From a checkpoint of a small transformer trained on Wikipedia.
Training: a variant of SOAP for these matrices, 201M tokens.
Each number is 128 + 24 x the weight over its row's rms, rounded and kept within 0 to 255. Layers, rows and columns count from 0. The size above them is the row's rms in percent of the matrix's.

# layer 5 attention query, 256x224, rms 0.0926, rows 24-29,88-93,152-157,216-221, columns 112-223
size [104 108 120 100 118 117  97  91  83  84  82  99 104 120 107 106 101 111 120 118 108 109 101 105]
[[144 153 130 135 143 165 114 128  98 161 137 122 125 108 144 147  97 150 118 129 126 105 104 105  87  93 144 102 102 147 122 112 157 151 168 105 150 167 109 140 153 103 115 152 110 149 115 148 134 143 126 131 141 182 139 103 122 134 134 141 104  95 131 140 121 118  80 125 127 154 132  81 124 133  85 140 125 149 106 102 109 130  99 131 114 164 110 101 157 114 105 172 110  99  77 123 120 112 151 102 152 135 178 120 124 104 105 144 113 139 151 130]
 [137 134 143 162 149 151 114 109 142 138 129 134 111  96 113 147 102 152 168 102  99 112 114 112 123 117 111 123 127 133  90 109 155 127 178 120 118 135 172  94 118 162 159 121 108 107  83 143 147 127 171  98 163 150 152 121 122 154 101 121 102 118  91 106 186 136 139 101 152 138 117 179  92 149 117 168 155 131 112 142 126 121 165 130 103 174 119 148 155 161 120 194 133 132 128 169 121 100 100 138 115 165 131  80 164 118 113 148 101 123 155 192]
 [107 158 114 134 147 176  72 120 130 121 159 118 118 120 136 106 142 141 143  95 106 154 103 122 138 149 132 150  96 108 125 156 133  48 115 152 132 170  97 139 105 117 135 116 100 118 177 163 139 130 109 141 125 135 169  96 148 147 117 114 137  97 145 127 128 118 139 109 159 130 142 136 149 169 165 143  72 108 139 125 113 188  85 112 128  99 143 119 129 160 140 124 142 106 130 106 119 152 137 156 156 125 128 143 118  99 103 133 121 154 142 114]
 [146  94 145 121 129 138 120 143 120 124 112  70  83 132 108 123 151 111 103  96 112  83 143  71 131 133 125 125 160 146 123 138 140 102 126 110 103 135 130 134 126 140 130 126 148 119 121 135 142 147 128  78 157 164 118 111 109 133 158 142 130 118 133 111 136 150 173 136  64 117 126 145 153 131 122 106 155 132 128 150 131 130 143 146 117 151 117  93 110 119 138 160 105 143 126 158 139 123 158 127 122  93 113 101 118 142 147 104 153  86 150 131]
 [101 147 133 176 104 135 150 100  77 109 123 101 169 115  71 114 145 148 146 129 163 157 146 177  99 159 120 139 119 101 124 139 154 128 143 136  93 114 134 144 128  93 121 135 155 102 118 148 110 129 104 118 134 128  72 133 142 113 105 133 144 119 108 141 123 125 119 112 117 110 160 128 155 124 137  91  95 122 161  86 155 171 162 146 139  85 152 103 137 116 136 205 132 109 146 105 127 137 121  85 139 117 150 114 130 117 100 180 136  87 134 158]
 [130 112 142 160 123 142 104 105 145 148 130  96 111 132 128 129 150 147 152 130 158 143 120 127 111 115 125 111 149 133 140 156 100 107  82 103 132 121 138 118 134 106 126 139 162 103 122 126 134 100  99 100 118 124 105 136 101 170  88 127  75 130 137 151 127  86  97  94 138 161 170 140 107 129 118 132 140 143  98 166 107 117 169 131 142 203 101 128 144 116 117 134 156 131 141 145 121  83 124 121 136 184 131 133  72 118 106 180 112 113 137 155]
 [124 150 188 118 153 123 111 134 144 122 101 133 124 127  98 167 118  96 159 168  66 129 121 121 147  93 127 106 128  72 105  94  70 113 145 133 131 126 143 170  73 145 140 139  88 109  99 134 124 106 109 133 106 129 153 137 126 177  98 128 155 118 161 107 138 136  89 136 132 145 115 169 120 126 129 144 129 144 152  93 145 143 101 104 141 177 147 153 145 103 135 103 147 116 131 147 145 132 118 147 127 164 161 131 133 113 132 140 111 144 123 106]
 [135 126 154  92 129 125 123  95 114 120 126 126 124 132 108 124 140 129 149 125  98  79 127 176 139 106 135 126  93  94 126 121 155 172 125 124 142 148 153 156 134 145 148 171 103 140 137  96 106 112 123 122 124  50 149 162 111 140 149  79 120 159 142 117 127 111 161 165 148 108 128 168 123 156 117 169 167 150 111 105 143 126 132 118 148 102 107 133 113 161 127 135 145 106 106 125 120 129 131 114 109 138  92 174 148 117  87 101 100 145 114 119]
 [ 96 118  99 122 145 101 133 133 130 137 152 129 151 118 151 104 147 144 154 143 112 138 108 118 133 154  94 159 124 134 149 127 192  94 126 151 134 143  95 127 116 156 114  91 146 107 123 158 151 153 124  89 124 151 123 106 159 172 105 166 145 125 133 134 158 137 156 136 146 149 127 109 115 148 128  87  87 142 164 114  81 131 147 153 121 131  79 119  91 143 135 131 132 118  92 133 140 165 162 125 111 103 144 136 114 124 138 140 130 109 164 169]
 [137 150 126 136 152 143 143 150 129 102 130 143 113 124 152 114 133 120 137 122 141 130  74 111 135 151 157 180 125 143 126 114 123 124 123 144  97 170 145 110 169 150  90 125 131 105 119 126 174 149 114  74 150  72 113 115  89  96 128 110 143 165 186 133 165 156 114 124  97 139 135 115 129 169 126 141 120 108 131 137 116 144 128 117 142 152  85 145 124 122 134 123 126 129  64 122 150 117 148 133 143 123 112 130 144 121 157 151 179 114 116 147]
 [160 112 135 131  88 128 111 177 133 133 132 132  85 108 103 115 164 103 131 149  31  91 150 110 111 150  95 128 169 105 120 155 124 133 150 180 136 161 136 103 141 118 121 134 121 150 155 158  94 118 100 118  95 183 107 102 156 140 144 118 134 114 133 139 133 137 137 140 128 143 156 154 134  93 124 104 121 166  93 123 111  86 129 183 113 115 166  86 135 114 121  94 134 110 124 156 164 142 130 111 119 124 140 163 130 139 171 114 135 157 147 139]
 [102 174 188 135 111 115 115  94 106 131 112 152 105 147 122 125  87 117 110 151 110 134 127 117 147  95 132 102 125  79 100 107 114 135 165 125 189 123 118 160 175 129 165 144  85 154 114 174 131 141  98 111 128 116 159 140 144 174 102  97 108 113 132  97 157 124 102 142 115 111 122 159 108 116 112 103 141 112 115 120 158 133 136 164 143 134 129 106 123  88 103 128 141 133  92 148 141 120 113 133 106 157  89 133 121 110 134 146 136 133 161 102]
 [120 134 145  87 103 116 140 113 110 150 146 135 130 116 150 134 125  92 148 142  73 184 141 104 122 110 151 124 103 154  79 119 130  86 104 165 150 143 106 130 138 134 131 170 105 130 117 156 140 132 144 153 110 171 113 169 122 130 155 129 153 103 133 101 105 117  97 140 140 115 138 158 120 140 128 120 143 145 143 110 151 127 107 145 135 140 146 121 122  99 106 153 159 129 186  95  98 153 136 105 167 120 154 133 154 151 132 102 112 155 129 120]
 [120 141 162 105 150 115 162  80 126 111  81 173 120 143 147 129 130 122 136 127 150 138 138 125 141 105 123 129 152 124 111 141 105 151 118 111 129 152 159 126  89 141 171 155 119 106 119 157 123 118  56 120 166 123 134  98 139 139 124 126 151 153 150 125 128 130 149 123 137 147 140 132 138 123 128 120 155 127 119 122 161  92  89 104 164 130 148 127 125 122 103 123 138 112 167 203  97 100 145 141  83 126 110 157 114 115 134  99  76 136 130 100]
 [ 94 112  97 114 121 139 153 133  87 116 116 113 192 125 111 108 153 131  90 151 136 144 117 111 149 139 118 127 103 115 141 131 126 102 120 126 118 115  92 123 108 110 119 110 124 164  96 139 135 151 114 103 166 143 133 126 123 127 106 125 103 109 140 146 131 130 183 136 109 160 138 143 100 163 108  82  92 109 161 116 126 117 148 116 103 149 109  89 122 164 174 126 121 106 144 100 143 187 134 200 182 114 146 145 178 121 108 134 150 147 120 127]
 [136 114 125 134 132 156 134 103 117  98 172 102 180 127  61 150 101 129 155 106 138 122 101 107 112 141 182 115 155 151 172  97 136 140 148 138  71 147 155 121 134 112 151 117 154 123 122 130 161 129 153 103 153 113 157 153 122  85 172 114 108 161 117 142 121 145 136 132  84  97 123 119 125 113 132 156 182 181 132 100 102 107 183 120 126 103 138 168 129 128 133 151 109 138 104 106 105 164 175 109 115 144 101 122 137 145 101 140 160 136 119 135]
 [142 105 134 154 117 117 112 153 130 142 133  95 131  85 101 102 140 130 130 146 157 121 135 150 120 137 107 144 143 149 121 151 137 123 125 151 106  92  99 112 167 124 138 119 140 100 126 138  96 132 106  91 120 217 101 129  97 117 131  96 119  94 109 163 116 124 141 152 134 158 147 121 194  85  87  69  94 172 112 156 168 125 137 142 113 128 131  84 112  89 144  86 103 146 126 163 145 130 113 113 151 139 142 128 145 123 172 162 158 169 162 171]
 [139 142 135 160  86 103 124  88  83  99 138 101 119 138  83 170 111 116 159 138  87 128 136 126 124 102 165 137 132 129 120 125  90 142 150 116 147 109 175 143 183 111 131 132 115 123 171 159 139 120 130 100 140 112 143 143 164 135 105  58 140 158 130 107 125  96 108 119 100 114 139 112 113 112 126 113 116 112 150  94 147 118 139 116 167 143 141  92 110 149 136 153  98 150 133 117 170 105 105 155  89 123  93 154 105 139 133 144 133 136 141 110]
 [ 98 141 164 141 133 135 141 108 146 115  79 122 131 106 133 147 167 104 123 132 132 156 118 109 136 115 112 131 109 105 116  91 118  54  91 117 168 127 131 145  97 117 131 140 106 161 122 160 160 122 159 160 107 164 159 159 125 121 111 113 136  57 152 134 117  87 101 138 131 135 134 135  88 108 145 171 122 130 144  91 133 111 138 119 136 146 116 113 176 122  95 101 111 146 142 113 143 148 152 121 148 120 129 111 109 143  76 144 141 140 135 138]
 [138 167 186 129 154 144 103 116 127 141 118 101 146 161 137 126 118 104 143 122 127  66 132 139 149 131 122 117 131 116 113  91 112 133 139 127 111 107 155 110  96 182 162 116  82 165 118 146 135 150 127 141 165 127 172 151 118 139 100 132 155 108 170 102 144 150 163 147 113 119 133 153 166 155 154  95  85 137 143 121 155  89 110 171 147 144 109 168 130 128  80  99 148 136 100 136  92 105  94 178  97 120  88 156 111 150 114 154 105 152 133 121]
 [103 136 117  75 123 135 137  96 142 129 131 128 147 109 139 157 103 160 103 126  97  99 111 118 118 140 113  92  93 126 109 151 110  84 133 119 122 122 118 123 141 114  99 116 104  86 148 122 124 128  91  88 156 127 119 181 118 107 129 107 139 144 133 144 151 173 140 146 161 175 137 146 104 142 101  56 140  80 126 116 118 135  86  92  71 144  85 125 110 109 131 131 166 138 166 125 134 148 143 131 118 154 127 171 134 123 121 136 156 144 129 110]
 [141 130 108 177 136 135 154 127 113 118 121  87 137 136 138 138 127 172 136 151 158 141 138 141 114 127 135 126 156 133 155 136 105 128 171 103 110 101 107 128 132 149 124 124 159 129 134  88 157 136 114 101 124 164 138 115 152 121 131  95 153 129 130 145 125 121 143 100 117 120 139 120 143 112 109 154 135 111  83 138 105 142 172 153 126 195 146 165 100 127 107 141 114 154  93  92 140  98 133 119 143 118 149 143 143 118 132 150 152 169  96 126]
 [138 134 103 117  77 161  84 120 135 105 146  97 181 132  84  85 134 122 149 120  79  91 111 141 118 151 101 138 127 137 160 165 122 118  89 139 132  92 134 115 126 120 138 137 150  99 123 131 126  95 129 137 117 164 108 118 101 107 161 119 113 138  88 159 164 133 156 110 119 142 135 143 155 118 102  90 127 149 132 147 135  74 142 137 121  92 134  98 121 120 139 115 121 130 138 179 129 157 130  72 134 137 172 136 142 112  99 133 159 153 118 123]
 [109 112 136 114 130 101 116 126 134 142 105 143 156  88 149 123 108 115 105 121  72 163 156 130 107 122 172 129 142 114  72 130 132 145 106 152 152 117 168 132 168 124 112 160 123 105 119 163  94 128 116 130 105 130 133 122 130 146 103 106 110 115 155 111 105 123 100  75 123 140 111 125 134 158 112 118 140 134 124 113 141 124 106 118 140 152 142  76  95  90 114 122 106 121 139 110 153 128  83  95 125 111  89 142 118 113 114 184 126 122 152 145]]
# layer 5 attention key, 64x224, rms 0.096, rows 24-28, columns 112-223
size [103 116 104  97  94]
[[161 107 121 120 125 109 174 134 140 107 126 154 104 179 145  90 127 140 151 115 151 117  88 112 115 164 155 207 155 172 128 122  99 101 135 152 140 124 133  77 146 134 114  81 149 123 187 134 136 161  89 101 150 138 153 112 157 107 133 118 105  85 158 143 126 120  89 101 102 118 141 146 132 121 172 141 119 145 155 131 116 120 167 116 105 125 103  97 111 159 144 141  93 124  60 152 126 137 139 133 116  82 123  80 114 108 138 180 124 123 140 132]
 [127 139  61 136 109 142 142 133 130 166 157 152 156 134 129  88  85 153 134 118 111 157 130  96 102 163 115 110 137 131 182 156 139 114 138 128 121 151  96  93 138  85 115 110 156 118 152  91 107 132 166  95 111 115 102 188 146 123 178 130 133  87 130 141 126 125 144 118 152 130 180 102 116 155 128 112 111 136 104 150 131 135 121 135 132 159 142 126 102 158 152 121 126 112 119 124 148 135 141  96 129 107 133  96 146 105 120 129 119 111 122 126]
 [135 134 136 137 136 149 104  90  70 117 114 157 112 156 183  90 127 146 118 124 106 104 126 108 128  85 156 116  96  74 101 121 129 136 123 100 103 132 152 128 137 126 165 153 153 183 164 120 126 106 180 112 132  79 150 112 104 118 106 104 128 105  99  97 176  80 114 134 128 119  77 153 147 120 138 133 109 144 123 150 124 179 122 125 138 146 168 111 141 107  64 130 122 113 133 124 130 140  72 148 124 190  96 140  97 127 163 142 113 141 105 125]
 [ 84 126 122 142 155 158 123 115 185 120 121 121 110 146 125 126  94 115 123 111 136 150 170 135 126 101 127 102 129  61  97 142 139 129 101 122 140 137 153 155 124 139 116 122  92 166 114 111 130 133 126 151 140 145 136 138 158 142 102 129 114 129 102 158 102 109 138  77 103 146 131 147 112 169 105  99 108 155 136 143 128  89 106 125 101 109 120 119 121  98 159 103 159 144 134 165 102 123  85 107 124 130 131 173 136 113 154 122  65  95 169  97]
 [134 106 135 140 159 125 136 135 139 166 123 112 125 119 142 173 145 158 115 153 146 141 100 148 125  79 136 128 134 129  94 109 141 149 131  58 148  69 117 157 121 116 128 131 126 120 127 112 150 125 157 110 164  73 116 134 111 163 153 120 123  78 132 136 159 108 115  91 106 132 143 151  99 140 144 139 139 115  99 102 129 104 124 107  93 121 117 180 124  98 178 165 170 114 130 118  85 104 117 148 122 190 155 130 131 105 126 193 116 149 123 116]]